config.toml
hidden_act = "swiglu"
norm_place = "pre"
bias = "none"
init_std_qkv = 0.041
init_std_down = 0.0586
optimizer = "adam_hyperball"
lr_mult_qkv = 0.7
warmup_steps = 200
max_steps = 9949
dataset = "wikipedia_en"
Each number is 128 + 32 x the weight over its row's rms, rounded and kept within 0 to 255. Layers, rows and columns count from 0. The size above them is the row's rms in percent of the matrix's.

# layer 10 attention query, 256x256, rms 0.041, rows 0-17,64-81, columns 128-255
size [127 116 105  96 100 106 103 113  88 118  97  98 113  87 116 100  98  90  72  72  64  60  66  58  69  77  80  79  74  83  81  82  98  91  92  91]
[[161 106 132 128 145  68 160  99  80 101 105 169 184 112  83 111  80 174 122 141 159 128 108 134  86 132 140 166 107 150 170 102 149 148 116 150 129 124 184  90 136  99  75 122 168 126  92 119  66 110 156 142 124 114 131 131  82 122 125  59  85 120 113 102 117 153  86 129 180 120 127 167 131 101 128  96 114  95 173 102 151 188  74 174 131 113  95 104 139 142 177 131  80 152 122  90 119 111 141 186 108 125 163 133  84 123 139 163 132  50 138 184  42 169 165 179 150 127 112 118 139  47 104 132 122 118 140 135]
 [101  96 135 169 108 173  46 131  97 145  90 120 111 159 102  96 218  42 102  82  54 171 153  89 171 129 126 101 113 133 132  86 153 115 168  98 107 202 137  94 176 130 119  85 164 132 182 157 166 142 109 195 121 105 151  99 124 142 122 171 138 138 123 144 121 159 157 155 118 115 153 121 141 125 120 121 132 170 181 137  77  90 171 145  95 113 105 148 134 130  93  91 137 164 108 124 158 149 107  95 111 114 161 130 148 132 121  98 122 166 164  50 181  91 104 154 169 120 133 168 114 110 166 114 110 160 114  73]
 [140 102 105  95 150 144 112  99 137 116  98 169 127 135  73  95 101 151 151 111 125 148  99 103 110  49 124 200 157 170 112 137 167 124 103  99  97  38 130 140 141  90 130 157 138  78 177  88 125 106 132 149 167 190 110 120  91 127 146  63 104 139 107  92 131  92  76 155 178 152  64 120 102  73 148 160 144 158  95 113 165 164 150 106 139 141 125 141 108 148 120 118 103 129 133 112 138 114  57 166 116 159 116 152 104  77 128 122 130 136 118 149 121 192 163  88  90 161 120 147 146 118 159 102 205 145  77 113]
 [ 93 160 152 136 131 152  94 193 174  95 133 157  85 156 127 163 170  99 134 170 100 112 115 187  83 111 124  88 164  57 163 110 143 104 105 123 102 139 100 136 109 122 125 139  97  80 102 171 105  97 136 119 112  64 149 151 113 104 125 158 152 130 111 137 163 196  79 159 151 122 149 168 195 141  94 125 214 135 155 138  99  94 119 126 105 159 163 160 134 172 147  79 181 123 173 149 148 153 171 138 132 134 113  53 143 169  79  57  87 117 151 187  95 172 113  94  90 113 175 115 100 160  86  95 129 164 143 111]
 [125 152 144 106 129 156  61 190 172  71  99 140 136 169 141 142 162 129  78 151 106  98 111 185  92 154 150  57 125 100 136 140 151  83 166 135 142 117 121 104  60 129 133  83 103 113 133 203 132 134 163 146 130  56 154 157 128 102 120 148  87 146  88 122 143 141 181 165 126 146 126 125 101 141  73 110 144 151 121 146 126 129 122 149  65  76 184 173 172 170 114  85 174 131 166 115 129 145 112  93 101 115 144 118 172 156 100 118 142 187  93 117 124  88 103  78 179  86 147 145 178 104 163 105 101 143 197 116]
 [154  79 123 110 151 124 157 125 131 184 133 162 123 111 104  87 134 105 192 116 182  96 163  70 112 179 118 160 132 116 108 158 127 225 123 182 161  99 118 116 136 100 152 186  92 111 148 163  83 155 162  89 207 153 135 170 140 153 115  94 139 141 146 126 102  97 129 107 117 100  45 138  77 179 172 169  77 121  94 122 193 147  98  91 119 126 125  60 125  98 159 189 119  97 108 116 104 173  98 108 171 112  88 119 119 114 146 109 104  50 101 110 160 173 101 154 105 138 103 142 154  95 107 125 156  76  85  77]
 [111 123 159  81  55 200 134 113 131 181 117 108 132 128 140 154 148 101  88  65  73  79 108  97 138 168 118 113  87 137  99 186 122  99 130 186 132 127  74 120  95 162 159  88 151 124 108 111 191 129 163 135 204 125 142 130 150 103 133 145 121  53 121 148 158  95  22 126  95 168 156 147 105 157 140 134 119 115 131 150 139 140 107  31 158 157  99  80 121 134  96 156 113 176  89 132 150 167 119 133 107 120 151 162 151  86 127 105 130 131 152 115 135  82 126 134 119 119 127 139 114 183 176  81 171  92 111 188]
 [123 158 112 167 113 161 178  76 135  96 117 146 125 110  80 147 138 162 194 143 182 127 119 128 125  57 140 182 193 113 179  80 154 175 121 148 142 135 150 128  92 107 152 124 181 150  94 152  94 109 160 170 131 175 104 125  88 115  91  96  84 156 145 124 186 144  70  87 167 154 111 149 113  96 124 139 178 109 108 148 197 147 113 153 139 128 165 130 107 171 164 146 109 134 115 115 130 122 124 222  94 166 104 135  97 143 135 188 118 152 108 155  90 175 181 155 124 121 105 104 145 107 116 137 172 140 133 111]
 [132  87 123 148 123 121 158 132  88 201 112 130 111 124 160 141  98 129 120 140 107 186 113 109 116 144 175 105 133 172 165  94 188  80 143 103 111  97 111 159 158 127 119 104 126  94 165 142 133 173 125 136 122 152 107 154 143 102 143 134 131 145 116 110  78 102 107 130 106 145 108  95 177 125 144 107  99 136 126 112 109 149 139 112 149 179 152 162 129  99 131  90 153 123 130 120 116 158 128 153 158 164 122 192  95 108 199  96 118 183 165  51 144 105 231 202 103 142 184 163 173 173 154 152 140 149 104 136]
 [144 131 137 146 160  93 175 111 120 103 122 151 126 128  96 219 104 159 175 152 147 116 142 121 100  92 128  94 188  89 143 100 112 174  82 156 116  87 185 131 138 110 133 162 172  93 136 164  87 124 106 139 122 115 149 161  79 104  84  99 129 106 159 128 186 135  88 136 188 126 122 120 210 126 109 152 175 136 162 119 118 132 100 161 128 158 125 118 128 117 154 164 144  47 103 129 179  74 147 137 110 154  81 116 150 118  99 183 137 148 132 131  71 119 146 164  90 108 186 139 169  67 104 124 210  72 110 113]
 [144  88 143  89 118 102 162 123 129 118 138 158 128 176 128 139 174  99 134 126 173 103 164 142 143  97  87 160 134 121 187 141 148 160  79 160 115 138 139 173  92 159  92 157 111  84 125 179 101  60 117 133 154 100 173 175 155 133  97  81 155 166 117 107 184 158  99 136 125 122 172 176 138 127  86 128 132  98 140 101 167 165 107 102 125 113 146 181 173 176  90 171 150 114 136  79  69 115 130 103 145 152  96 131 138 177 104 102 180 151 103 179 136 163  88  87 167 129 121 100 131 141 118 193 168 110 127 160]
 [124 116 141 159 197 131 138 154 100 153 116 142 147 133 118 141 129 105 136 155 108 119 133 145  81 152 137 123 176 113 129 153 156 220  66  82  95 105 121 107 189  51 104 125 195 100 108 158 107  95  84 138 144 147 140 158 115 135 122  96  95 144 149 114 175 135 152 142 134 110 132  72 132 107 112 173 166 135 129 168  91  93 141 140  90 139 106 135 138 175 122 135 182 158 112 150 106 123 144 139 119 144 128  71 107 141 106 184 187 100  80 113  93  58 128 193 104 146 181 132 149 100 158 224 134 126 185 132]
 [ 94 130 130 107 151 128 141 139 112  74 132 156  89 168 123 151 157 146 129  99 145  93 122 124 116  50 148 134 140  48 108 113 164 167 163 140 112 145 162 131  73 114 100 156 118  98 129  87 105 156 136 183  63 100 112  87 117 100 110  43  80 118  91 115 166 128 127 158 160 115 121 148 172 108 105 168 114  70 134 110 128 132 107 146 127  96 168 137  85 124 149 140 120  88 105  94 117 111 117 151  88 167 135 152 115 157  94 130 124 168 133 211 109 179  88 151 143 118 110 100 164 129 103 148 131 106 175  98]
 [143 153 155 105  97 124 130 138 104 171 140  93 191 126 159 168 106 186 148 129  91 136 131  85 148 160 118 100 122 108 132 163 162 126 127 109 110 111  95 139 120 116 145 111 164 106 158 171 111 142  79  97 132 133 154 113 144 156 149 124  40 170 124 171  96 154 126 103 125 175 155 211 172  86 163  96 105 148 149  74 166 104 138 105 136 107 107 132 178  97 144 109  62  93 129 145 159 112 106 133 173 162 140 143 154  47 150 139 149 163 131  86 192 180  99 175 120 104 126 145 117 115 132 128  50 178 115  73]
 [153 108 111 149 163 171 134 133 110 107 111 119  93 159  94 185 128 178 164 174 149 100 111 119  93 114 163 122 206 108 172  63 159 195 125 113 122 135 130 121 100 141 144 144 111 107 122 160 123  75 152 200  67 130 126 141 105 100 108  95  66 148 109 137 154 208 126 162 160 121 185 153 128 105 127 129 153 151 143 110 142 127  89 161 162 150 165 132  71 139 154 154 147 117  64 130 130  82 179 184 105 188 112 149 141 164 157 159 179 137 132 158 152 180 146 159 171 100 118 125 171  81 105 119 175 133 102 113]
 [ 82 118  92 159 124 105 114 149 173 131 138 214 151 163 122 117 133 124  92 151 129 186 106 130 179 167 125 159 108 146 151 166  71 119 128 109 119 103  87 166 157  81  94 170 172 117 140 108 127 149 115 162 117 104 102 113 136 105 174 120  97 106 137  90 124 159  88 128 101 165 163 147  79 114 126 145 161 140  92 133  76 118 129  80 141 159 157  69 131 159 129 115 140 123 133 108 166 111 172  92 114 122 194 124  80 134 155 119 105 100 142  61 150  88 126  80 132  69 133 130 138 131 141 160 149 152 122 167]
 [143 123 107 190 126 149 114 125 158 123 112 126  98 101 119 116 107 116 125  88  54 123 122 112  87  91 113 138 205 154 173 145 107 108 199 138  51  91 172 134 138 149  56 129 143 130 197  91 141  77 138 130 120  80 106  68 115 136 118  82 106 175 140 120 140 105  65 162 137 172 150 134  50 117 106 159 129 116  95 178 118  89 120 125 110 126 163 111 149 166 117 133 143  85 167 114 106 141 100 103 131 157 111 152  98 118 137 130 127 142 102  86 140 113 144 173 107 158 146 131 120 136 139 109 189 132 109 146]
 [111 142 108  97 142 133  81 161 147 137 154 119 135  95 146  91  94  25  78 144 141 121 155 144 133 129  95 147  71 119  82 128 112  92 108 152 133  93 114 142 154 170 180 136 133 147 121 111 160 149 132 152 131 135 131 118 180 205 116 157 148 125 128 128  76 164  81  99 136  92 126 130 117 176 180  93 169 138 127 153 124 163 153  83 147  94  56  83 145 117 123 110 126 162 145 113 111 167  81  67  99  82 116 135 125 106 129  99  96 211 122  83 122 131 145 142 100  89  66 140  88 177 127 113  91 127 103 105]
 [126 141 129 190 115 138 136 180 130  99 114 159 148 138  92 171  91 137 124 132 164 135 110 162 136 103 109 138 186 126 127 154 123 169  62 137  94 113  77 139  85 102 104  77 154  83  89 133  77 123 182 111  83 139 174  92 132 139 138 125 102  97 152 165 119 103  91 111 140 118 171 137 157 160 104 138 144  87 123 164 138 176 157 101 164 146 100  77 124 119 114 210  96 117 160  60 100  98  89 168  95 104  85 151 143 108 146 180 140  84 121 161  49 111 128 120 104  90 134 105 135 111  61 135 171 103  83 181]
 [146 106 117  89 147 105 139 151 165  92 125  88 115 129 154  73 170  66 119 143 141 122 194 127 142 135 123  95  84  92 169  71 140  69 208  81 179 179 154 100 159 170 104 154  88 151 132 116 183 176  68 160 158 132  79 152 165 112 118 148 157 183 127  64 161 153 166 165 106 156 101 139 108 176 141 150 146 144 124 142 110  71 127 126  18 129 200 136 116 132 134 107 172 126  95 186 118 153 132 114 155 120 173  94 112 154 138  85 133 160 139 108 187 115 122 151 163 111 156 144  81 108 126 116 120 156 136  64]
 [118 131 191 164 180  72 140 140  60  85 143 111 163  98 104 105  57 137  85  89 118 132 112 120 122 111  81 163 149 138 150 196  99 167 131 147 106  35  46 193 123 148 133  92 118  94 114 184 126 116 159  99 110 166  83  99 111 145 151 112  81 136 118 181  85 110  82 139 132 107 142 153 113  92 156 128 145 135  91 116  72 197  91 125 142 154 122 127 110 144  96 150  24 144 191  94 140 154 114 123  95 131 142 173 127 102  79 154 161 118 125 184 138 131 127 136 106 111  61 121 176  90  66 120 166  55  77 178]
 [170 144  78  88 128 155 184  99 228 130 151 133  95 147 124 165 137  86 135 153 169 139 119 109  52 127 172 104 126 130 134 110 202 114 168 123 134 144  84 114  94 165 150 166 137 133 108 146 104 159  95 160 104 169 150 134 141 100 146 142 187 199 112  92 148 135 124 146 118 127 111 155 146 127  55 163 153 175 129 186 138  80 136  91 141 165 133 175 122 103  87 108 216 127  60 155 124  99 131 116  95  60  97 113 106  97 145 112 125 238 156 107 100 129 133  77 159  84 155 122  65 153 106 148 154 191 158  90]
 [104  89  70  95 140  85 163 126 148 139  98 137 148 180 152 164 244  85 166 113 148 144  97 166  99 154 171 102 137 158 137  85 153  94 138  88 113 164 100 131 100 139 102 112  83 148 114 110 148 151  91 156 142 123 225 121 116 138 114 156 163 129 106 100 142 175  82 161 123 141  85 133 131 121 107 129 140 147  77 102 132 110 157 170 100 109 148 183 154  93  62 109 170 133 131 184 175 130  83 134 163 154 163 143 188 125 142 136 150 169 143  78 102  98 147 104 190 112 151 125  68 158 145 160 154 191 202 114]
 [166 148 136 180 103  97 107 100  65 148 160 141 103 123 111 109  36 109 166 107 121 136 139 105 179  95 113 195 169 121 115 192 106 143 136 173 140  50 137 117 130 146  84 126  95 125 149 153 138 113 138 109 116 142 159 114 117 158 112  92  99 107 147 117 111 128 110  96 138  63  87 142  71 106 144 106  94  99 159 107 169 157 134  86 160 132 117 115 149 134 185 120  39  89 172  90 138 122 153 111  83 117 122 161 141 102 124 175 178 118 122 161 108 115 126  86 107 103 102 163 115 134 124 118 109  80  87 139]
 [ 83  74 104  99 138 106  36 141 116 117 113 123 120 118 175  88 156  60  69  47 141 138 118 128 120 190  86 116  88 161 152 156 129 105 122 186 176  93 171 129 223 158 160  85 181 129 149 102 149 153 158 105 140 101 114 113 141 135 191 108 128 165  82  95  90 169 125 139  76  96  78 155 171 174 210 146 105 161 157 116 115 138 101 148 106 126 114  95 178 141  69 174  90 164 159  96 134 174  95  89 163 131 124 104 138  76 151  75 119 116 111 112 117 115  71 123 120 144 105 130  88 149 117  97 110 132 156 108]
 [116 106 121 159 131 127 154 121 145 101  79 128 176 127 110 161  24 160 116 134 126 132  99 138  79  92 135 191 152 115 112 131 111 155 127 141  79  99  62 136  73 132 142  68 177  97  93 158  86 166 169 152 116 130  91  96 117 109 138 151  39 105 118 134 124 147 100  95 190 110 119 142 107 151 100 158 102 130 150 100 151 153 135 107 124 129 157  96 155 152 116 162 131 122 148 126 134 115  80 197  55 211 141 126 146  70 182 157 159 169 127 187  87 142 142 160  86 121 135  84 106 102 119 101 137 127  99 123]
 [129 186 160 197 170  89 216 107  65 105  73 129 137 223  93 128 125 135 131 130  93 115 111 142  97 151 144  60 196 115 116 127 102 161 138 128  82 150 100 154 120 178 164 105 128 108 122 160 127 117 130 120 104 144  78 121  99  83  89 123 113 130  82 112 121 111 141 147 199 160 154 111 169 134 124  86 151 126 154  75 127 109  99 130 153 190 161 146 130 145 175 109 197 127 108 131 108 128 133 152 135 149  96 111 121 112 151 160 167  97 144 176  99 123 127 153 180  66 135 121 160  76  82 135 100 134 124  89]
 [142  51 132 141 120 134 118 106  95 187 103 143 150 126 113 217 101 144 143  87 137  80 120 158 113  83 125 169 142 140 118 115  95 119 137 128  47 103  81 161  59 130 132 119 148  81  69 168  77 132 136 120  65 110 164 114 168 116 130 127  83 145 126 175 137 104 129  96 138  88 137 127 124 114  90 131 120 127 156 106 146 170 146 118 139 129 105 131 135 104  47 104 144 112  95 146 138  77 157 158  96 106  78 144 146 132 214 175 133 213 128 186  64 151 186 143 120 128 119 101 150  94 142 138 141 127  78 166]
 [ 95 109 128 133 116  68 147 149 104 148 134 165 175 173 143 122 150 166 159 101 114 103 142  82 152 148 169 137 120  89 151 130 127 174 129 120  96 124 102 164 105  99  86 122  78 142  84  40 137 127 122 122 148 128 112 104 148 122 133  87 139  64 116 122  72  76  92 180 104 114 145 149  85 117 123 138 147 172 123 113 116 100 136 134 192 153 121 136 102 113 112 169  79 104 192 141 146 159 175 140 127 190 118 126 152  94 135 133 106  67 134 101 117 124 155 167 118 168 141 172  93 117 140 125 103 179 150 125]
 [113  82 127 117 102 114 138 130 125  68  84 116 129 194 108 104 173 156 123 134  94 102 113 124 141 106 141 105 109 122 162 144 120 124  56  99  26 149  98 124 144 127 116  84 137 120 144 113 121 112  91 127 126 165 172  80  33  97 129 126  60  97 109 104 178 135 103  95 112 159 114 135 198 100 156  81 153 162 115 117 151 166 133  86 137 142  95 157 143 130  63 143 203 119 117 146 129 114 203 124 193 145  84 119 141 128 190 165 182 134 131 141  83  96 174 134 199 146 124 146 106 112 152 116 110 117 141 140]
 [102 156 188 120 194 104 129 142 116  80 123 134 122 121 157 149 153 134  82  84 176  94 150  96  98 122 108 109 126  81 102 168  76 175  89 109 111 109 125 127 110  77 124 133 139 112  72 140 126 155 173 101 144  98 141  81 118 148 191  95 154 126 109 114 130 115 100 153 146 100 155  91  62 135 109 168 127 109  86  57 165 117 150 161 177 147  67 177 111  60 147 166 138 123 143  96 101 105 157 143 100 128 127 113 138  71 174 103 116 107 138 142 121 179 147 198 118 137 108 106 176 114  86 194 107 105 139 105]
 [161 146 123 124 133 160 166 126 135 170 117 117 101 172 129 131 217 169  74 120 101 126  93 147 142 141 151  92 101 165 158  75 171 142 183 115 130 172 128 145 102 120 217  30  99  95 152 164 169 155 148 116  63 186  86 108 138 142 130 129 112 171 120 164  90 143  67 108 142 123 190 119 178 152 110 144 114 154 135  88  72 112 176 132 116 103 114 128 158  95 101 115 108 155 116  99 110 115 201 147  65 139 130  64 151 190  70 101 128 148 115 145 122 135 141 127 100  83 202 122 102 167 191  68 110 190  94 164]
 [129  58 154 147 182 124 157 131  87 186 108 172 116 129 118 154 157 159 186  97 127 126 136  97 133 152 193  81 130 183 124 126  90 101  98 115 139  80 131 105  72 130 172 130 133  88  78 102 137  90 156 131  80 128 130  80 122 112 110 126 106 137 117 151 131  64 105 127 142  96 183  97 151 117 122 156 118 118 110  93 159 144  89 133 149 114 149 215 108 125 103 139 157  98 131 157  90  97 178  87  98 141 117 138 209 147 164 116 137 154 128 166 105 178 160 198 166 135 170 164 126 137  88 141 146 146 132 115]
 [171  82 130  60 158 132  98 145 161  59 156 167 180 117 120 126 159 119 165 160 137 178 164 192 133 141 180 116 145  92 116  88 106  98 145 122  85 145  97 110 194 135  55 218 164 119 137 152 112 147 130 143  91 124 120 153 142 101 120 200  87 134 133 135 135 122 149 132 107  87 102 153 113 120 119 121 124 128 110 119 110 133 104 146 169  28 107 187  74 150 204 142 173 126 103 115  69 122 105  68 158 115 122 145 122  78  77 147 115 126 154  67 136 134  89  72 164 141 148 152 110  82 128  98 105 113 149 156]
 [169 178 148  93  79 148 158 151 218  79 129  93 124 178  90 135 133 154  88  89  85 128 125 130 106 176  68 101  92 133 128 113 103 129 152 181 117 129  75 152 132 146 141  26  85 119 198  87 145 168  83 108 161  92 122  82 165 163 122 165 159 102 105 113  64 131 123 105 130 153 108 166  79 160 201 148  76 115 141 138 103 189 105 119 141  79  98 126 182  75  81 162 131 176 155 107 160 163 134 108 117 108 147 196 113 141  89 142  53 123 149  99 194  99 167  96 113 105  96 124  97 178 165  76 112 157 138 125]
 [ 48 169  92 144  98 122  79 101 187 102 170  83 145  97 137  96 185  80 151 135  99 103 173 149 139 133  64 157 153 118 122 135 146  87 211 123 109  89 191 134 159 203  95 191 110 131 129 116 126 128 149 153 104 113 104 182 184 126  89 105 122  81 123 130 164 182 114 119 133 159 125 120  78 157  92 139 106 132 151 165 105 106 123  82 142 121 103 129  77 115 136 109 108 130 156 162 151 134 106 117 158  90 147 139 116 135 106 130  80 172 164 111 137 148  80  97 134 140 138 141 162 120 136 150  92 127 108 156]]
# layer 10 attention key, 128x256, rms 0.0408, rows 0-17, columns 128-255
size [ 74  77  73  70  70  69  75  75 100  79  82  90  89  74  80  88 102 150]
[[110 134 126 118 141 104 142  79  77 159 122 129  94  64 163 148 101 154  81  96 158 121 135 123 121  68 169 120  93 168 119 142 153  73  74 159 148 164  90 117 103  99 103 130 108 149 108  88 124 137 132  77 106 141 103 229  62 111 129 181 155 183  94  86 169  85  94 144  94 169 182  67 175 108 133 180 144 127  86 110 159 106 159 143 116 120 138 134 171 119 129 112 105 121 130 132 119 123 152 153  98 179 149 141 172 122 173  99 117  98 121  68 188 141 115 170 115 158 169 112 181 133  87  55 160  52  87  70]
 [ 72 167 109 113 139 162 175 137 167 124 151  78 109 156 156  92 122 125 166 107 126 133 113 200 104 119 128 172 154 114  86 173  83 144 101 118 112  62 127 175  71 134 158  76  95 179  99 110 165 159 121 137 148 111 138  56 202  63 117 114 147  67 145 152  73 178 135  81 151 107 108 148 118 156 143 129 119 118 118  90 108 140 133  47 174 137 130 143 137 121 150 118 128 108 107 150  98  97 125  69 152  61 143  99  68  98  99 112  93 185  38 149  93 135  87  97 135 124  71 168 120 121 106 191 161 168 115  93]
 [174 170 125  66 123 124 139  90 111 162 138 126 123 158 102 150 202 200 142  83 149 132 102 161 152 137 158 100  78 118 120 123  85 169 131  83 216 153 119 114  76 109 112 146 169 126 142 122  64 113 136 125  72  68 154 134  60 119 120 142 124 137 154 133 175  85 120 110  68 167 129 111 138  93  71 126 143 106 114 178 122 145 117 150 126 127 127  89 108 115 127 119 164 181 109  65  85  52  83 111  83 170  91 138 121 128 164 152  97  88  53 100 104 137 103 202 130 105 141 113 163  68 110 158 154 110 143 145]
 [ 88  90 137 198 152 149  80 172 176 159 174 106 173 115 153  87 145  99 156 133  95  99 143 158 194 155 115 120 127 150 132 108 169 104 160 181 138 158 154 155 129 109 153  98  98 174 110  71 154 122 104 110 180 149 156 120 134 134 201 137  79  92 139 179 102 182 164 139 133 108 147 106 103 126 162  74 104 125 153 108 128 154 124 153 146 110 204 103  81  89 130 120  51  79 190 122 143 169 136 131 138 141 110 109 132 156 111 133 125 161 123 113 141  91 118 129 154 201 111 162 131 144 137  93 137 103  88 132]
 [105 148  85 167 139 152 110 155 194 103 146 158 102 109 146 143 100 101  91 130 132 139 133 156 142 189 108 170 115 105  98 104  54  72 153 100 161 140  88 124 147 179 135 114 121 201 145  96 166 160 163 126 174 133 117 112 103 157 148 151 166 158 163 149  74 119 114 118  97 116 114 146 150 154 139 138 116 123 164 140  73  77 153 125  86 149  75 163  85  85 192 126  88 151 113 168 194 160 133 163 165  64  77 151  90 111 132  38 111 147 204 129 159  94  94  69 141 147 100 127 137 116 151 142 116 120  47 120]
 [107 170 212 159 129 108 153 173 198  92 158 103 127  92  70 126  86 140 141 147 116 158 150 168 102 127 152 134 122 141 141 104 137 110 170 153 145 133 104 145  88 108  83  73 190  75 165 124 119 128 129 115 129 149 139 123 143  73 187 144 127 115  71 148  77  86 103 138 125 130 147 132 106  85 145 134 175  56 140  96 164 139  93 187 138 120 159 102  95 109 141  95 153  58  76  98 106 125 124 134 135 164 124 142 121 139 106 149 123 135 137 154  87 128 115 138  85  87 158  56 128  81  89 152 158 179 160 129]
 [105 154 126 154  95 170 159  98 188 145 149 115 128 198 114 124  58 172 140 161 105 129 160  69 157 123 124 169 117  79  94  88 118  99 188  91 140  95 146 139 115 125  96 162 123 114 135 101 155 147  98 126 199 116 149 135  92  75 104 163 176 137 125 179  95 114 121 164 121  97 108 118  58 119  99 146  77 113 163 152  95  97 108 124  85 139  97 113 146 106 108 135 138 112 143 124 151 153  81 149 156 102 138 143 138 159  91 140 128 224 203 120 169 159 113 124 101 126 135 143 132 116 145 148 146 198 101 177]
 [128 117 115  82 149 164 128 164  80 129 158 132 100 106  98 140  97 180 125  60 148  95 129 138 118 118 110 118 128 149 210 159 127 141 108 124 134 158 133  87 120  86 111 173 125 106  72  86  70 122 107 135  57 101 125 176 149 145 152 150  54 164 130 112 174  93  57 136 102 122 149  93 201 132 143 155 197  85 129 109 136 157  95 166  83 190 160  82 133 147 112 139 121 136 110 117 157 113 203 136 111 159 135 112 154 160 143 130 118 110  80 128 145 117 111 181 142  84 162 112 161  98 115 130 114  91 147  85]
 [195 117 130 106 181 125 156 133 108 138 122 147 124  30 151  88 128 136 129 129 106 156 156  87 139 106 140 124 143 121 154 172 135 123 100 132 193 116 191 178 114 134 105 143 166 116 125  70  95 183  89 174 132 145 127 141 104 155 114 143 129 125  99 142  95 105  73  83 133 129 120 103 125 133 148 193 151 135 109 173 150 191 157 108 185 122 130 130 121 109 127 136 132 100 134 118 133  42 113 138 155 179 116 183 150 141 189 118 130  95  99 138 194  85 150  97 119 190 123 144 103 164 145 125 144  80  77 106]
 [128 129 150  80  70 123 148 141 123 143 164 113 110  48 125 166 133 122 131 141 186 148 147 155  89  93 123 102 122 147 135 154 151 155  93 127 200 140 160 112  61  33  99 146 113 119  91 145 141 131 173 177 124 100  92 129 150 141 118 178  70 139 122  96 162 126  71 136 119 176 159 136  90 129 150 129 110 121 122  83 119 167 141 211 108 134 155 116  98 165 114 122  86 139 153 127 133  66 121 160  96 147 140 112 157 128 135 169 180  90  76 136 146  96 141 147 103 183 133 165 119 124 182 148 131 103 172 112]
 [151 147 180 103 107  41  98 104 124 151 144 143 140 101 144 118  52 162 133 133 133 168  62 104 135 167 169 169  82 165 125 140  86  53  97 107 185 142  84 104 129  70 164  51 194 101 149 142 173  82 112  97  73  95  95 137 105 136 158 140 110 144 123 137 173 153 131 145 114 131 191  93 202 113 130 142 162 121 180  88 149 179 125 164 118 150 114  94 142 186 152 105 150 133  99  82 216 168 128 111 192 106  86 151 115 105 139 126 135 120 114 172 103  83  53 104 137  86 149  59 115 114  93 148 132 132 156 148]
 [152 105 160 101 171  72 144  71 102 122 140 140 109  78  87 168 149  77 135 110 155 154 117  93 145 145 159 180 133 124 140  70 105 164  93 186 210 148 141 116 110 111 139 176 201 127 105  81  62 162 129 166 130 108 154 158 121 139 126 123 147 151  88 128  76 142  65 167 116 151 161 105 160 144 147 188 191  84  97 111 151 102 115 122 152 125 159 134 119 121 141 150 101 103 146  71 133  45 112 150 102 150 106 134 105 138 149 155 103  92 123 178 157 136 104  97 139 108 150 125  78 156  96 177 122 155 162  99]
 [210 109 167 112  78 138 103 120 151 164 125 170  89 156 139 141 154 163 128 171 156 167  99 157 104 118 106 138 128 147 153 105 113 165 119 143 183 112 138 118 128  81 115 155 186  94 109 174 163 100 125 125  88 153 102 179  84 135  99 137  97 231 130  87 119 157 153 103  83 124 137 160 111 171 124 185  75 114 172 102 117 149  30 120  99 159 135 108 124 125 134  96 123 166 149 103  83 156 107 145  85 177  90  51 130 109 125 149 149  49 117 166 107 151 104 166 101 118 151 113 106 131 101 151 224  89 153 162]
 [101 174  75 183 158 161 114 152 122 166 165 119 102 179 163  75 115 194 130 126 118 139  27 159 119 140 107 176 150 128 104  94  78 115 114 161 126 147 121 121 140 193 132 127 142 164 128 105 139 127 110 119 153  98 136 149 145 188 100 111 117 115 111 127 118 123 146 174 133 153 134 185 128 201 140  96  92 119 145 172 104  98  90 144 119 182 132 168 117  92 149  88 114  84  97 134 121 112 126 119 131  73  88 103  66  95 131  79  94  98 144 124  75 182 162  91 104 147 102 152 198 149  86 164 110 169 150 108]
 [116 113 100 136 157 128 179  92  96 117 150 120 124 119 129 134 112 160 157 143 192  57 151  82 140 114 123 119 140 122 161 102 178 124  85 102 210 152 140 107 148  85 157 134 107 112 118 117 178 107 177 114 123 142 206 124  90  68  85 148  81 151 123 123 132 123 200 119 110 141 107 114 152 131 131 162  84 119  51 118  75 136 150 119 129 164 105 144 160 159 169 128 158 133  97 158 176  55 123 137 166 125 144 153 124 183 122 153 139  97 138 166 120  92 122 134 127 111  86  50 181 111 131 115 113 131 149 106]
 [ 79 161 123 160 131 105 146 127 136 132  79 137 155 126 123 167  85 138 111 160 119 136 140 110  76 115 150 158 134 129 116 124  71 104  83 151 190  80  61  96 142 140  90 133 144 132 180 145 174  81 127 103 155 146 159 108 213 145 147 148 112  96 157 139 129 151 150 119 155 139  95 156 121 103 167  99 119 131 140 155 119  49 133  93 100 179  96 140 140 194  83 137 113 147 111 153 198 120 123 111 195 139 143  89 106  81 172 114 115 174 107 112  79 116 108  85 122  54 166 146 112 168  96 152 104  83 126 141]
 [ 40 119 109  83 109 115  90  74 153 167 104 149 138 148 109 120 152 117  61 135 129 127 149  99 156 124 130 119  89  95  93 157 161 125 121 131 155  68  89 189 179 148 139 123 123 157 159 101 145 139 113  94 150 118 128  63 150 138  72 180 181 114 120 164 164 127 153 168 136 130  80 162 128 139 136 116 154 132 155 170 109 101 132  96 157 131 124 129 171 164 118 144  95 164  86 103  96 176  76 107 143 181 109 132 115 136 169  93 137 193 127 136 113 159  86 103 157 107  52 128 127 152 159  99 122 162  88 156]
 [115 121 117 201  85 194 103 124 142 181 111 106 137 161 142  68  79 160 135 149  98 125 155 177 168 133  99 133 149 124  58  96  87  90 158 136  61 108  89 142 144 159 150 123  80 170 148 125 169 124 129 129 127 103 115 123 134 121 124 138 173 139 179 180  89 116 154 140 121 123  72 138  44 179 138 137  73 158 130 153 111  81 162 119 127 138  82 143 130 101 140 111 115 221 104 173 149 172 104  88 169  67 122 127 105 114  89 113 116 173 175  58 199 105 101 125 110 148  92 164 132 176 158 113 114 147 149 145]]